From a checkpoint of a small transformer trained on Wikipedia: untied embeddings.
Each number is 128 + 24 x the weight over the matrix's rms, rounded and kept within 0 to 255. Layers, rows and columns count from 0. Numbers have three digits each.

# layer 4 attention value, 192x192, rms 0.059, rows 0-191, columns 0-63
133170135119122114141137106161163117097145140112103143137141141111133127154136127108105155144102169126082121105135147103151136128140142112140072139180106138156120088135114146112146124116110133
133136116131094107112108132132155135148096068115121087140167137132186157144154150093119157132111128133134110127111106164141129140124165156117093124154123117132137085136182145110138103095127128
123107127106139107128108138146151132141187149118117095127117160100130110081144151145139123096094116117078151108133162137132113141140099107121108148125107116104144162118105153102121142144141124
125159135138117133132105217122104123137098147133158112122126095136174118183157122090126120118183101141101139117103145143140120161114163116123195066130164144162122143112183114135122158118110121
129127137111081096119090168144113130107135145127157083123146136130133107119169135139110096108179137154147135120159159159103115178109151148128134102100144127115138116109167116128138149159130112
126107126105160147078115110148141150163102100124078116124126132127191086125100093129164135130147075092154112121106109130118139146124101178090162128124134166121144157084111136144101110161134144
148108132175136120123137117084103130149121105136083135127100126141102094118067090115113125152133118123149146149155107081127125094136124116104108129107108149118132128168071090070142131128108129
177159118112104121094097148145083135152129127143129124138116117141096147141115089129132139130137109111156125150130099101074137102122066123112144142148129116124119165138080088124122087141114160
146147131144134112145128124083143110144128111137151097121127124165164131111117101124104129128123121117133116118147141119128117117121122144152156091098110127125127123113138113089125118101126137
116147128149132129175145137107119124174137096140088124105136139142143111167173132118108151113124110125081125104097132120163136077114116093131111134143091097185159148157127151107079118105099127
140131129145122122125114047123163125137116138104091147146100139150108176104118128153127142154121160177107159128134129099096131141122144130107163110099106116110129108131147105155121142143132107
133115135146130128142150172133123113148134165090140106129112116131153136144142119141126144074177178122131123125180139177089116140123134141128145097126136186135119154092124081178138149159134149
139142121154080136121100156104112131106155141132150116131130153136113106145125092126109132133120129114143150122114111144094142149148107153170118153118106089140147121145134157112123094140127156
149130123141140160144153133113161147162137146110072139127113173099151116138083156111114128136169078112124131114118117086137144137133141163109115166114096090194119077130122099076109122136123133
141113120114160143166123156099139147123102131129126172131147166112173168119131157108139149102137060104143144181123132155129096129123098118093162164089145163145145129130164103128112103143130090
120076121087132120091127125150126118121169150119132129115127116085180141088089137103119119114130111133159116210140130141096131179108114111101090120135139130066138153152124127133152110150152154
119120121155134124171088122101136142132112105126118135115125163165136181121130137109123139119126107184129121133098153152153124136118088130124170139113157164149139147139173161132153128114150097
122074136138167114130143154146109129124146156079111090124083089113097065107097115126152145159171129131118132161170121140101147143110131098146112130122135144099132194124114135165124123106107183
077116131124142127138158115158139144135172090111149122104112106137101075120132148091139129102129173094104133104168146105160116148141153106144099129103124134101131174132120103121120162107142148
160157129136115147120144120126149134142070128179146177106111119099124160119101131098090085094103114117080146149106113106116100151090113168115169137107136113118119131095097114097142177134166111
118110135119154125119141089147137121151112153123124120129147163151186140112148154131161138146109133158113135110130145159148119131156153071135142132132090167116122074121146147131096122163128115
149131116125131145144148153118120100156123126151101127116124132142102130137157128125132127103133083134107110112111116087120190107108095121111142124132147099159137149160122132121115074123127148
126114116121121137112122075096154152091084142129163107158129171111123176105135125155126143099089138161156129166119110136139114117141115128153079128125144107112119086131117130148123105076149107
140150122164124129157090189105133119156118178051117139113129107115140122112137119082093132101113120161103107128153131115119110112112148129121110118207156120141136131137112126140120121092107165
134119125120132133131118138104111114132139156151153138124116127117136103124155127135138153115144085158161147114123155187106151128151113138116138085070093117124121106110163153142162131149133115
122162121132199163139091166089111111154166132132139137127150131153164163114142134126165145162082122160106119095097134152122134124136096121112120139121161125155123142107117133134129126104124122
127071121092147121097141113104110106093123154160105132140115114101141126130151096089145115098086137155133112159111110147161121139106133144130072093145176143084123153137140126166115103077129164
122113114130137107169100115097154131104148120116159151130136157091132169087078144085104106160106140139150097127110112129096096122144129159125058170141119122163126097101130155100166099112174103
133164119133147151153084137121128112147112141148157131126154159076088137114142130142122135122098128117151099133147128141111127110128108157135166132106119142102115158077155092122115104136143113
138135127117078109082115094132161129123117181140110086126157151092148153101137094142131101112111123111101145170136122162152152180119113127143132131105118101122131088068115172117108119177141110
126106126140152150099107070112119107074119187112144119160082155123108174093100067129138110121112177156140156166124143168104116141110117137151106103108163122067111157116103149155134137128154122
149153130098123133173146117131138124105125141102099117139126126113104158115061159136115127130124134148136127140152149115132138110125130132138121112173136174160125124091125132101100147106169122
121175122092094146126099079115129143126085058129129095135148134138112151123139133134134130117120106111145126128138134125148118064106139090113183098142131172116123142120150113115081152100137109
129146124123109093142127104122087152139128116137106137131104136160066132113140110122124102088151089125117143149132137067124112098130110093105133125159108078113141113165093064122092130099066131
147142127169171121146155073151129156142154122116127145113110079142109138138088127137138134142139130115090151109119127102114131085114128086147185119082102100134134120122105099097127127105131150
142130129156115105143123124106144125173137136124142125120141118150079110121097161117097131118140141128098128139200127067110106105118167067132153116167133129127130139151104107080110136111116114
135098139112141151115144132141099116146107143113107129116091101128134110142120098139161106125147136128106120104119136133123160128111120148111137094127160185112114137107079117149137175129140179
116095123124095115092138160135117127119118113109080109149116122116111101160132099110106121097127136075160126146138100107141116122126124121148118112150162145130136158149105152189096133126086166
135146133127146108110096147139136145152088153122164119133169119116152135114126134151151092119089115159128144119164125143120131127129157121125168112144138178115105100108107127146124153158154100
126117119135074114099126092143135149102148109119128144126153127110101136128117124094094131129127179079138115161101071096106143176141100172130117171113141085131136118119120135086133089159118139
160122126136084077113098141118102143124098140120150114135123086175087123123149109137119081125148165167157141116108135121086160183116140182143161119096142112109137147113134104145165122179119128
105129116157158141140124113065134128104112109129114134120127156164105169095143150108108162127116160138116127139138129123159118119112086094133124128113162161133151139137139157121104133090114126
134129127092113140161135082153101120128137122135159106127088154121062087145105085136137111110128122096111142120131099088094133111122101140121182096127093128089125136138087097069120129154151127
133140122111125167142111123109120131132086137107144117121108175119104149129101120102082093113147127131156089155123135107112136116089152166141186120137162149127119148151130122143143121150142134
159141118108090109124142041152149152100061150115115114144122143117117199117119112150126137105110130129097172180150085103111165117103128108162185114093133108114133102075161107136089146103129106
136181131130122129149145175090106123148096118115135128128106110151100135166140162113088121139135156106093117109116097094133153093107134061104154080154153157129126124136074102132105197100109134
130164122138139136169128120102125140095117120169150139131112169165115157155147109111118123124149102119155124133090150159165135084128113097138153119111111140136150143142122109128113164137117080
142126132161146108106116117133109142128097132072107108140095089151148119134139101135153141140138123141158142135125158123117122128148114115154141161134151159109145120117124136186121134155087120
142153120132109133176122149079139127133082144136127147126131126120120149130130127099128117115125098150095127113105115125148125109136136137086139134128144122188135131122131124075130148085111113
127107124126127147123101121117125117124092128123089142134118155135120092147161152096140097132103135150140134103092143096134110150147138148127144134156133135107153107152136166170142143132135130
127157126160153166149142136129106110197112120153090154130121124158150139171182106140142156118122093134089148091138148174157141063128129063095163103135109150151134141149122136123068165148123130
115156124154151159172179102142145105118121082146137130123153092128157110135117134160131178123060104111134139108141102134140115104150129129133126108124120140123136096101177144136119111114140124
127138140143115121117141154165138134106122108116119115138169176110164109131114134123122108114111102089136136133121116147116106125111152141165107185077148138123118111102151135122138152151153111
099161133112115167113103170149139132162156091144187132115178109121173125128169168151134187127080087126139100092135112107147145129134162142125133148118108118139136100144184101127136118087139124
129157125145118122073112149178142167136122118127139111135185090082169149119136149130135152114098137113158109097128079112131110121153146138166117134172137143107120060113159148135143084121154150
147057145081119108138141141159136158105139162104169114148125146124142091145111101133136149121149120133196130136140149189126127179147119172147104121119119159089128127087128139157163123172139133
142181123124133139101112173127104152095129097167121178126161101190092178143106115136112138177116093099150101111089089082121168096120092134141152128139141121123134135121104087119126125123118137
115115121106103169196106132112110137109097135127154112134121150132119175130142140102093117106160115148163099127116156190142116126113151146112141085118153151156113114137161153149154111102166101
114114135148127097144121184074133131123116154117141111127132175108144126132145165094104089128120181160102102114109150177150125174126161148110075118150124133158128123109125151148139179117143091
130141128134104143094100084131146152120098108126104090135127125122094140097136124166141097178124079148148170153131145110140146102138137150169148157126099046108118112125134129107128112156140088
126103140128100124140156094155131141096136149111150113118103114120091078126068091121116096152185187097148135150153112080076136180140158174173155117114134097118130114092112075150122106167112150
124098133148130110135151105146102115101136137127163141129120155143078166093147133155132085113120174150121133097119138160102130125127113113156139125137126129110130094140110134126146124160178115
127143135101140163125131094104144124131135110125132143151105143097155107130103115109135170189104105080130131107126141116139097101148120119110131128169100124120111141084115145136110145104129136
126127122102137155163183156098102127134125121168120142119121164148131139160189115112115155096152114102122142165085142162158162077128109093145153094116108109130155152154121134120082144129096115
149102117110129147118128122114135116140139153106092124120130130139108129104111118122118122119101093110122119145099162137115142169104087120112089116080139087153128101146163157093137121081169145
188113100140154125143089125115083149132128143110123148138128117149127153132155144140109105102076123166127105107094134138085101108102099146129145116116131115107128159101129119096138128069154164
161138125119138133137103156151097133148140118119165145134123096164139109158108134123093146131165130156111122117155107098143118122129153143125129067105212157090145131120138102071113116115124142
112139127180137120152171134101140147113128117094121139129100081150163114162094124112122123076062122141107104114124157150105148097153102106130162119136115147126144133116112148120129066155136079
135114131135099141172159124154116129101109128104148114110134058121105145130147138128122103152150104140117158137172128138109155179162107100162111125114109103128107088126146145125099113106167133
152088115167157134138127098175133152114132130139152135146136123132060187168117121136142131144107117118135135145162100131133153117131120117126163129165130141093148126128126062146153163121153133
141082117158132123139155129091151133139126133083075148103142137173116145070121198146148067092102125124116146148202091141103144181100100122098108129123101133116119097153155113116135135123112109
130128137142109144096108138164127131180193082122105136142130127168099071150102095078144162092167144164083093127087132127110153095106125135118164135120170068165128179109129127082110104101142107
135138126140117117174137114132104120184145123131136138117134100150141084140162099118125093102150133157075112122144172170118104150144172116111112115130149112129115157138169130122106094122148153
104078126136152129114128113141101133074114134173123123128124082157112139086137162155181151044120125124181126141111116123133139078157101160103164127148127104134142133149127137142124141150120077
153113127151183120089142126211114106118125129173114112154142131125112109095123126114141122079107151134131107095073134143149125085124096158156158107111137133124125099163118164135098173093110128
115150140106111106141152159154125114125152127127115092111129120121132093099175132124126134172104136144156140142167131145123131094140124111124105109108129158133112105111120147154137114137119137
135103124154135123168112077111111180092110140112129164129113129121116118142128081134136123093161128113073135145154132154147117113139105168100157109137114128132159158134165116172151103136108118
126094136101162115108122139168139104104136136151174126135115112179129128067135199150147173128167142096136135108158091106153118170095156108128076082125119113134113121157141127151111126121130153
167076117160169142157125130145143130130159138195168134135137111141106149091171118170151124144126131130124119101139156104135106122137156133135119123118139130112100128109150180123102170091126137
144112125156153101117120106149100136131108124120114141146136164113117116152144124137115097088136135094150117136054095174131127095126053185111132147156132107127139126102117172137140135119120113
110120135167117144151153079127188128107082153105139101133103153072124130130114110099135109163136107110119180137140131088141164107134104164141169153125130161113153089125122142135144172148151113
139145110105129128145121164116119127120103155132131112124120132143152169093111194178083110087095098125113110128152102119112151088121153088152108123202148145099133112125105114130121153143153138
083193131089098173104125147147152139109141119099110117105113135097125110074079151089147143125110123122147154135119088105123136143128135132132149145100121091149139119135123152107152135191131130
097162129139125126172122140124108131106146094133141104117105126116147119112123103116105135114125126130128115106105166136153114121159132157131135104123085114154142145130095096172134116136153186
152095105139159095154101121093148133124123124106134101121118130128137141121144165150109139115128132136120119134150138134104142100095097121127079076123135131120136152114106144117134143101160150
155144128090130114124139131131079102147187108104142180118115103158083154125120126126100069129138150150124132177161095131157134187126160132101092124156091112128134146159166124096145087157099140
108147131131134112102105146113148124143147059102120110119125130149164154132134103133130153148123114089123126103120154092124113144132134118141125132085129131145124147149139160130133093111148131
103147130107135175156151160140108107144201088152122158117120136140110125139131119143127111140108122124123136119076111154096153140131108127147158119121140089146136129150123146106133105137123111
117124132138097154156136113120139099143147103116149149126114147142102125132087105128134104170176145107092148127169092141104175123123162123139193111115121112116109133145115162151157114102130123
117126132137148108134131096117135141111144130089125160118098104139130171110113156123126177099118105090127150103126148098134099155144144128108131153163091099163134136119131061143141100121126141
122117135160142142089139108174075131109167106167148150151129118157093110157150083138185158139148129152124123131068143147162098128133093157157165160127135084164126122124131091155126105131142110
153083128102154079124158081142128133106099184148128130138125129126092133139134116158147104165095136081179164120147102113152173109151083145074137086161097130133132090117112108146103146129125131
100151125109188134074090184160138090108180104168113142138169125163156128098096169138104133109078075102134120124077111137113130095093095135154151130144151115117115136110117139125115136103092102
125155129095081128156132138127121132093096145082127128136126127099109134108122107093117081155124126094108140147137092125145152089133097131132165122180134131102123093103096116142154152165131154
097116140108122096122116144122086129141151106153148111140103101144117117168156142161113201130188157131137092116112130114158126107146142133131094157142142096145127147151121156146135068121100095
110110140139109092141097099158129143117110159089135153116146103152111132147116140139123080103174128140131151127165130100157142141139157143110170130183106145116139132128150043163096137135107148
147167105115150106106074136122129133107119153084135124147143128164121143127095120112117172162130113117078118111118128158116106116107120133169158093145141132105120125095136089125122138078134143
147092117185189122119128110133118146094124158133121149143120126150126125165134113110108067095127108164084127121115129121149131129130137185142125111143132115113149129125126065129121167128169130
106138125138180129090118124128113130086153167132116147146158154104142129155114148127102118153135095095096113143124109099145149148139158127135144161169121160138122120133138097105143164133133092
063152120091105142127098118094168146118103153126140142119125139123165107089090150106104091096126099124161137142083148114124127117123104132110124142149152136109141176130117128159150115113133134
119142128102119146131097139071136145088117122107124128133129157133127154141144115144100138129132143155135133153115118138165119120075119136110112138113163112098142157128093148115152163126150152
139117128121118133133122164147148106137120125127161125121090100156107163121103204115110118171115138152125149124116098140105157132127109138157123139156124096144131113137108129137102090102125124
092160148097093135111140136116135113161112112166155122129112152111135131145077102132130161143150129102115129134109146137140139145152156095151134128131151130124134125131142147152134116165074123
132133114141160122142152144107110127134188115102064154116121131147101148156121178095105100135135127118077123108136105122138167127099123172128129128139119131138129093101108082090118176151096132
114148116116105145116134119133158105153116093170112119129136127127177099134128093135120145134171148098132115105116137146111135185108176141149153088067124117150132091128097163113138156156101152
116159132130110138125173148098097132107118152131094127149118151126137097136141132090097113167119162192084118129113139123157132178143146150153121149131106132164108098170116096165154114140129128
097161136122061124161140129118112167120119107099104126113135163128135145125141126089095115153144110119066122137136119091161140091140121158136133158156123167130132144104127096151129160187109111
095171136095101143142129112143131143085147138170144086125107123136133154110142093101123143174130105152089138138096165105179144058110068109136129097103119116132129147092087110148143127123176098
123149147122119145131138170140159088086143167130147125122123131083149080118090105082127151127129121107085166108129152114113128130143106158172112111118128132146112105133120151148115132124112143
118098119162154152092104118163164131081107157119123136140133150140102135103104132083139105090145105121083147117104121079164109146103126146172142170132150124092118094155153103120136203134147139
126135132124105157154135156126138131132106147127131094135129160121140136127149123094112141136146154102148131160131135105140126138096111123126079151116180167123110114139095170126136185132143140
156128137121119099109147150182096105176139099149102101138156097126111111183143133142139133127138134119143114113149113116088151125150151103124137115119147141157106117142168166099117121146129117
154111127176166112079093143202130082135154109119148112163133139159133122131119108139141150147150108155105118115076146129111088115118106147168148127080173104110116126122141143120107138103135117
185118138097116147155128171179111117164154123097124127119136126120170104114121124131124167091112125096143146134119117105082102172128096087150124124055117135141115128129159156087131139105091128
128087121165168100091100060074151134130119155113121133143123142106124194118133152158128118131137127138161144154129138091171113145120116152108079153143130158107142136154143124130143141130144128
137170125151128127121078108169126148095095140103132134130135123136091140155076101062123164106132116117090146132153104098122054147139119171144133114128128125105129134129126097114168137110125194
145118124124161108143130132083109130138173159085133150132136124111125124164155141130080074113134140125093118148147123100145131099126161091111072172161147138101131128104131126125154176126107131
133143125127105105128124163113106141144148123125124097114136129137146097144147118170126155178103148169125105111156149168128110092184128105132093131165143168121092140116152124137112126153124098
098165142104100118142135152086119123103146158116131121108126137107116082145100107134113127170139131137112152151174152130150132096163099133124122129150153159120113147097133104163124119133106097
147160117102184120103148165155109092086173150159124143152160134142133117107141142123138099121085116113133130105105131127114139124093096160168129092129133124157118099103110129148111130078125154
147103123115114124117165142117146105162158127140149122103118143140150177123131107156137135148114110102135128151147149163127163117111147071111074121112129148094123097101155175086114126156118123
125142129101120114134134133137148105125069127123104105122113171143117136101148150151119133141131120136120117142112132182094121100121145099142109150121120082122131125126127167155119096128115120
125106122145158104121131114155114150104108167122131137130152106153147089095110142153139110098124116160135114141112157168128140163146099127127173155122135088148107100130163116168092127089143119
121109117131121126137136119074186133159096093124118146123118159155174164098137184173159161105110120099161127109175102144064136130105164092113124127129130130106140123134130138093106090110121105
155077128142170120109139117135103108131108145139112145144141113117124156134168155153129117135114143153137130117123107146121139163090131130124068138103117112134123106155123128122103153094137113
144116137147140115154140146128117115180165089094091154130137118139124141160098143129114127141139121110115111146117092153100100170131108137126093145108086091150143140137128056109096125137113098
135105135151163146143122151104126115163175104133118158129132075156129162174105160142113132105094112152111123123130149164094144107125105112122129126125141090122130166132110105112101094075119110
139120113121142134115116159122101149098110127136115137136120109198152162163173157117129098154123151140105130108131106151127152086103106119141092117154157176112111126107125091105148109095122118
100114119135094126104155107094090100127135102076129100112159132179129136140120106159161145151107076101112126156128124115178154142145132094159122118098122152099126124087120148099131130060148143
136124131083113135161170134135090120178095124157174088105108130109152114171120081161164166135118088139123122103139105110112150105111114120134101128129124149163127138125141133137123156118117156
130101119116141125106146070116113110115083105128130147134151117142143158170136116091130162149084125151128112134059119084139110115116141116161136120095097128143146098092152126132128118127150121
114109133177114148130204095119127156151123087093123192117116119132110114101112129088144167109156144152157099113117119151166104172140140078102136142173123126138114122113104105151110155156123161
116125127107141118120111187137118128101153139105124148130124139132136114085085109122114098143096144119104141144152163127107157159115166143111099088149150118126093141141100141143101096176149107
144185133090085140111108186102145124141122101113108087125125118157159111166145153138111084158162140108135120117167153124136164123121142143102145118143140103176115134137137113145161094130118158
113117115096129108160083123130153123134188142116164099114166119196135096143156147109107120117135116104107138123138155076114222098115141137148101112119118142139132165171174112110156139122187113
118135128116130105100192151117169136124161140113128118131149143126154127145138168095140070140156155097150128102197120151140138143137154152083125125163106121111117125145113118134125153153122137
098191142132113172132125106116093130144139090112129142113091152126113083104056140142125116150150136133110134106143148116162128138155152124116141084166071114087115146128133141119141117147153121
122149139108047115101112096125125138120118123105121145145168098140187173164154123163110116168156158109133145112150113131131118123106190164103130097111109168127114120120093084112165148104096175
129107125145091137134133165142136134136139141141099124171125135164125143097153170100123086103096095120113154160106138133089120151152145134135143094106122095106154118163143134107126089128133119
089115118126134134152155130136110128109098126109127155126132102134153157128087125139144169074095139134105138138122074133129103093150119138179153066167098158082136107085122125132093153103128172
146104128132155096145150145103102135173151169135154119142137138100141117141132137120127117175155119119083135142129098105113148120142105111124133110130105157122135132143080173151111123170124128
137131134117120138138132104087127136121137122178135157141104151123099147130125113130128127146127138140152135096136161133137120146119131149092161140087114066116173143134138124128146151184124111
117074118092150128159121132162125135101081110177137164130152124162118181085152147132120100172109162143149143097160158120171136185112153186119100077156167125119122116138143115126088137110162158
068167127090085135097128100119155121123109122121100096130174111131135085137154123154161130156133151104112151117144122140127087115117151122145163142131148107136148096119149066112128119119094120
146094135148143079148173081121114139136188110158114167133158106119119150156124080121120092164139124136126112148148156136138140139126146120117147106119109147132136121097071161167095088177159100
112160119107124142125113139125119125128170142145112038131102108159110105122115137131156152054109087102100132133064121097115143107160109133164141084156095090141142113146201124104129120118159106
160116131109134151131129142110132118149100124122114105092135110124135062146141112139140130156121129128136105141125139126161137100109112106132136148135122133170102127118145154130125079122132151
133121125117129156156124132155153143130132193160136115132083132103076111118115079128160135107195142128128121124104108115140126121159101137125140147201138157145113117135156150112144138113162132
116105128177118138132136135127094116148100114161114126158156133121147140151149128106119094143146093121106109115112097139115122117159137133118151081122137127114135104077143080141134125121139135
115158136134119145101148113143130109103133158175155150153125132113146148105164129132139090141125159128121175097121097111088128127116163168117158110140097126131131138169125083113149147134136144
129131125089078138149123115125150146156111096068133109103119113115125111168109120133150135147154125112133118149180141104128100102123135115112102168149138172139116177096133148127205144080136166
115140136132166108087125108157130137082144139077133157100135118153133138156105109117093127127152165118140126132150152113134088128100150086139127166125151152131125104129107116103097140134110078
137114136177152106089124112109139102080155144131162195148175148106194180140126160134127105165103128130107123133105104152096119129102138140153137159149122128122116132092078105145085173108106157
112117119130121148132138120116144123121106074087119206119178110133183115162115095132171103121118134136161122158100115144145116139112152127166116133139135176149127148075102100127080106098100138
148147138144071130135126180122133123139107133117123139140118120164135086149131109136078078152180104105121143136171136125095141172128160110090152116136155132134127139127100186115172130148129169
114087124110173138142154135115098125133112145111180115074104127098152112139094088160133140136116136131153101113134141121170139101114111073128101139140148122147113131136119185112109133117133137
149173137119115109126081128143142129138132176188085123128129117149121142166152123130109162131181152102118139135177133139073189143092122146107134156129136204140133123149115106189164145165155128
125115120142126116114109087122112122112063074107125198097138120152152122138095110148109186103113121118138114167074150136147122142114098105130126123138166163129131150090085145110122122105127116
085138130082081151161141110095133153137143114117123065108133124133097109168126154134141138073131109080113121120151113126093138116144126107115096122153153122126149126133151130099147157089128163
139115125151117123098094097159143112085163182139119145157125138150096172123145078140134151131141138128113154140081109126096137153123149168146159118127126138084127100111158111121136161099137108
142155124103153140099151128112105132119120152152148116121118162097099125122101138119137170118206152152108121152159090123120100131133101129149146152121075138118117119105121120068149191141099155
104100126156115112146154125083113135174150104076150095133092148094107101123141102110142128145132099145129124103169137097148166108160145089129119134092110084100151122121140133146131102172163110
107137127137124176103098151124130100107122118131138103122108153076151098145139091170157101130147108125134137109097149108141095133140086166132195172146144071141130134131120126104126142135105118
125107120129161128122101110145136117075146155172146149136130159165092124141143142092125126150118130118136134104102162123103151197118138158123133159149151124096127125150139153133096148158121121
122076122130161109128117088098167130100168164171195119119145138116146084109112152133127168097120093134129135163109138102102145092130123136131119169079115106107145155189128165096154140117124140
122129143140167113075118076140137121101170175137171138134122128093150140141142147122118135159175150111118142085154081139092082128104129139081119172162130149152122131139093100137159207140132132
139147135122111101154092140126126132150160123095146127118132132111146090156116158128097046153181105100113132118191129094114138133121157127075092140142116121133111148170085132114140124164126147
169141128136159137103120174131103135121166176150126122127129089127164115143114147119134117089167085116134154171107110089125104096122094140162106157151119176142129133125150159110133153105109100
100135126116114163182164093125148147142093072159119104138101147092074123129110118102137082114099137162137132104169114128161141143163137145096161105116115091130143128134186090118137103135151087
124126119079063111157081126139142103123036076106087145135163123150110156151125091124116152138056124115096155145103132110112150173114139141109157108124172141115148130132150108123140129089111164
119122130133173142110162149086100117121149126179166114121128190155125123121122110132146117108090090162125105081086126157160114113135099121129132132102104095110137155108130135147091123150100124
108081130242155116088109067148136145091148112124116168138143138150134195131120171095095154136078106153136126112095173126120116124129116105117132115139128113149131125134122080167102133118173120
120160138119122159118167127134163133100104139190120152160139120111146192130119100144110089162131156134147135105128116163145133147125159182136126118132134147140128124089078105157141106121127117
143140128124116172165127169091152121155144090113108105115126114105127095152141112103146136143132113146141103120115140130146130094137095099132149108133131140131139126118118135145144121194111132
108142122133112146126098103155181132125086082099128144123157112142166125149102123147096113160145117126174101145145142127163127150131177119129124131129090155121096131091146138118110103112154139
138159136168153114117135132140136128126133123149136138163080155098090153145156097112132076110109120163146146115133127128101121160133132166104161128105097060132147137160143121117158102168131115
137143129109117127166124107177152133140107101172079147131184063149180150115158148118114123150116141131132171124161083125114125121102127154147141134098115169131141111112145083146109135110143153
148095130154151099078130075163165115088161152143169157129121124133151198121103091134143144113112149151135143149085134122123108118104104148131146152148135109146130147140120128136136158132137111
144094132126106142139158168150146142153113076151114122154143097116126097146155158091172095134160145135144142108128098115124111098126162149099129136127153143165119127109120032157132150120061142
103113134115186108115122086153103119123130180160169150137161120123172177096123138122104126125144150121088134143117089145087131115103134131145116123134208159097144094102088127113110187062166109
119080127135116106081132073129125121110142092105125111123136099144140144099115158128115167115143113153166123102094136130184153120145131151129143109081126105110132107116134127081163164098124081
101196136102107156135122177105136079132132167134136111126158126147162056170171108170113066173136095046091120146112093140105143127097171128135121119152131140122121106102121176153116083118107153
147150124103132094115132128091121100107135167180124096144116146154127139197167106144114105176158117150123131095138148149115157098098162161134136132073081113146134120132134109160155141160147126
119125120102089105141114081128130143134058104095105139112118130116086171171099061198164150096120152144105104162116150108137093135147099121135167099142119139132138118111144144097133116084162108
133116124118123113161154129160123106136107147128127114135135107098120114129145092155149140130156133132141109125128074130149148142111125149131109130175132155137115113140121114115119127104097157
080178129149113121109135126101131148106186141135127157147139129174133172163162133108109115124087121095111154107118128157069144160107125095147143115109087144094148121125083145143123120127148124
140096123129131138147119100112123140140094077131095135101159120133127124099088128121136169067124093158138091157101142131164151118145085116137131123112138154135130136087158129125112149100142114
125121126140108124142110111135107159168165147130112109130126073168147146126137146103149146080155113114123130146113082103123096082156125126159123123168093143138154129106175084129128120108165133
084079120144136079127148077130119181151121082139131120135144134118121148136096148103118154081155130177147127118119171138128138116152117097116125155111158106136132150123117117149110168139127074
135111124126137152134140115119152129122090096123126123090127088117158116131109103126107164143156126128163112121104151115176162110130133117118100147148132197172097126097128137151142124108150147
189125130118095150146107156144151113123141166089138097119098158087085091141111135139131109176118133130136104141144148126105125148140117144129111151156161096103099092113159141093166132133113156
140121129117085151173101194168112132144118121127080123160093135139092071078109169108144097115154119143131161099167150134139142150162137160116130108143163128102129118193139122140150109164099103